{"n_kv_head": 2, "head_dim": 32, "norm": "rmsnorm", "positions": "rope", "rope_base": 82700.0, "init_std_o": 0.0, "init_std_up": 0.0425, "optimizer": "adamw", "decay_shape": "linear", "seq_len": 768, "steps": 8703}
Each number is 500 + 25 x the weight over its row's rms, rounded and kept within 0 to 999. Layers, rows and columns count from 0. Numbers have three digits each. The size before them is the row's rms in percent of the matrix's.

# gate: layer 4 MLP gate, 192x64, rms 0.29, rows 176-191, columns 0-63
# up: layer 4 MLP up, 192x64, rms 0.303, rows 176-191, columns 0-63
# down: layer 4 MLP down (transposed), 192x64, rms 0.294, rows 176-191, columns 0-63
gate176 093:477502457483499441517508498557472503512513535530478534533450522461421479488518489492496491500491517527508505480504513524471532511495482510515515543528482476517512516525492483520494480488487523
up176 088:478462503477519510474508510481477532535498516511412474512489486506512553460510502490513502479504488525520490549494518515491516542448508492507496533552540512494487514468478477511505501492529488
down176 089:449481507513462505491503519469489471512504512519550502457508471519517520503518490514535484467504520456506468438472487510518486472494501515480479448471527490513499515468540500469533506457532508
gate177 100:530479502516534459534525532506475501523485487516503559459504506479496543507517509528480477467455489583496545490499522489510524481490488514493500509502490501492532483476492542464505469484509482
up177 093:530486482527519474519498481479501507500539439463508505512467511487503512503531473513476479515495471533483514436490495443546532507499465521536502472513496496519495485452509516488449501517487472
down177 096:493490490479496523521532484509511499509493509562517461552493492487487507503502593460536514489540503469516530508493528520522513479509532485507489503452499499501514543508509472501500496499547473
gate178 101:486499505518538467511517493540465510518545498511503510479486536544480496497525483511525475476500496507511503482493508526505487502482483510494490498465465494562486485479460515430548462546469524
up178 087:500525531496511488485543524540480472481489475494480478469493492533492498538546484485504493446503505478491505522534486491511521488512450538519484504470540533495496483507533490563537506457484472
down178 088:509432546495495508506545472477511529531496544482447523529547549509511506525476488466499491479492523473500524491510510475475509534495527505491467493525487511494533467527515507526479502503493541
gate179 110:511530530483513478484478500447512486522471515547499497496479499517501534482516484522455454512538486479486503506488513525514522501497497539492478441521452463521524482563508479458488484517500489
up179 093:506558528526481468508515465586466491530538496512512532474477516495536526497538499542519520514493471491484487531508522510477522473504500500523524496468523521499502484531490487501520510543523509
down179 091:490505475491515528491503543474507470518512486537521473495504526470472453483461535503532494475531446507535482469529455512504482536506466494450522511494486529509464504523510466518492499485496457
gate180 125:529505482480514499492529497539487435536500504469522480480484486477506528495450482474540516480522483492498534497493503462492478492513518539457472528523437492499478525507508500502500491464453536
up180 112:533483480502445503478491543498510460472500542507528448521495478499489557473503502497518495475507486489481511515515498465513525487507476515528528532540504490472459474521526479468542499496480550
down180 113:505447499515522518522535481494534465511474522459501490513513549439526458497499508517501528488551479498478520530512506498465502488487529513508475534535504499475484518466550476523479475500524508
gate181 093:545506517500477459492546491523514531504525541489514540499480509533467480491486501504491480529500502479508542494499515472509503492515502482481494503511513515454441480556483505455498499520446447
up181 093:518483535496466457538489448477508510500456493503483476483496455462465498477514519531506527514492533473480490464482518521476498487484504532495467524450523469511483477503516519463493498508462451
down181 096:500492503463520489462474541497482537521474511472511528494483497490452532459494466489510502459533491509540521522546472466521447505506464499515494488493527497490540524488474507487508542536531510
gate182 082:502490536494511473502488522509532479558469519502488536496470480471505495514542504502465511489482446535466522536509501505497526524508474504515524482463534534467507500547490459509554510507463509
up182 084:494526498566516501491478482467474531520478498505497518489500523487478499501540497493484502519508537539510503475489512509493542424556497480468501503472503449509480495545521523471497484466522515
down182 086:495508539486485543518538479455521462504505504532485496522492528475475455499496495498472499532458495505480515496480547488504561477500516495506498509549472458500473496510502516483465533458456496
gate183 107:495498486519516473534512488447486519453507506518485502539510484522486479493469490549494535490505492511465518451462427527525526476520524491510487532496471450481509509499477501476508474529496479
up183 098:495530491532486509468487428476490520539474541487456520518496521481533534474486511519514522457490538475488516490512464523526478477481499540510521506510496501511493522489470501527503464552523472
down183 100:493491509487522500549459492468515514469489520519461441491512495534486510490525489470480531473497499512494526497462467487487492528468521510537547507486484516491578492522473484459506514534492491
gate184 088:495500492475505530499512489561532481481557463505486488504470518559543524481519494498453450536521502489485522523484487471520503538523493463494477461487461491485481516499491499487509515527484527
up184 089:467487507472528515524520513468511523520487492475523497515488514523494474443535493475464531482514525532495510536505459476496495520480473471544527496475535507534491475483524497474537450542532491
down184 086:530493476471452514508505500503523517467532527544504497556475509526543530506498519503491486522496519513507537516538498551508515541527475514450484449530480522496484531476492498510529504482475516
gate185 086:535525494532490524517516481483489445498514468507513468481517498496495508488444486502472484519493521495536521520484541567505536522483453524502508546513540474523537496500491518482489497457480520
up185 098:488463501517500545477531506560502493553473495506519501480492508502519470499498503463514523514556511507502520537480483486555461496493529481463476522536539511461485495473522502510552502499496511
down185 096:500519468510466489481516515483499493468484496488523525464534531468465522493474489540468501457458530486495476518521508490475543427511512513502436497497502470498547504529490497489525491514507511
gate186 091:532504459546545490504553506485482507527506572511522483468484484537474502498454476505475548487486464520521496536496481545497507497469509519515518486512504460475483490523511519493514492509528515
up186 091:517488505476478493489533472473496488481496511510522534484501468471487479513520516543516479455489498541481486520456524468516501514516520543558496476477534468559508476544501473487457488499493509
down186 095:484495503504497481551472471471507481496509540486526465555524504492468528499496533487532496487481483510463423495494494525517497490479510490513522565539508509459494500528483504472517489481469524
gate187 103:521488512506507480497501544474505481488544499515472503517536511493510511477452475477502450519527493459507527491504503462500551516475508557494493504509446439466513467490504505482511485519460478
up187 122:529488511498494457517465534486512498533501557477477491490528483474476562521506498510525501503535498476472508498527515474528513478487473551533522518526503462492544515527529538490514495497459479
down187 121:483453477510553545530461509559475511503471533526509494510505480494502516503493518491521455484525503519477533503537510482511495537467504513476442503501489497537494497507505503487479544492445518
gate188 094:525487498467523489502494500529481472457512489544520456502509497481501525522501505452487514471503472546537532498478512451546514488456527473503489449491480471498491540534482476476489475507479490
up188 092:462494492528532480518483513410503529512507529479484478511491461513475493547494510492536486490518497522500518530540484457503532478555514454489487471474507478494495467502505481511532512503501509
down188 092:475510522483533530490517506493510526436505483478496520473539543513506503500493460506497498515499548583469469483536509500518502504489507516506508496545504509526466539454511505518469491495496467
gate189 095:508509523526531526480479508513482514521526529478500472538512512478458529491495467489459486480539498450493511473532496457531527484525512469491513530502484467511529476510493477494507415507498482
up189 103:516520535461479472528523468467475501506543469472497491556459489494458541509494494502520504488536535473475498501502521508540479524458514513479516548476511481505532524491504463528514521529490497
down189 100:541443534502472532487509518500499498487499495492482522486537473500488522469521534503495526534471491493541487483513463478478470534521515534495474513519445486488464519502454542539522510512533508
gate190 102:487483511511493486507516484480503487509443447519511542514517481477494474481502486505507492471518509494459534506543499490577497503502477526466473478470505500501511435493496536508487521541457499
up190 099:510450492515518538510472468509477520479517507472523470501498528512487549521537519509465508491496481500505505539493513509453535521476443463447480485514482469485504535506498500520519460491466530
down190 097:508474506513482529524519477505530521546475501526532499503514509485470459493475510544541534503516497514502538511503498514451480489564476480506516501450525483477485478482523498562531529510508515
gate191 094:519495483509511443522503506538492484536481497506474498485486540480495497502463506430485530537454458527475497485469525534475494515489522512477508499488507466518512508479512506476478454547480464
up191 083:460450497509528492515507495478479518489485520467521472500571543471515485513518481501499494514470507537499489471498523468492476486479517512551501508539510462510551487505467519474450488490531514
down191 085:485490465505503513489557492555476539531502469490466485482474490504477470541470485460454535456487500492488507510547512515514503492527519505484498474494517514492464488470482485475530477553502482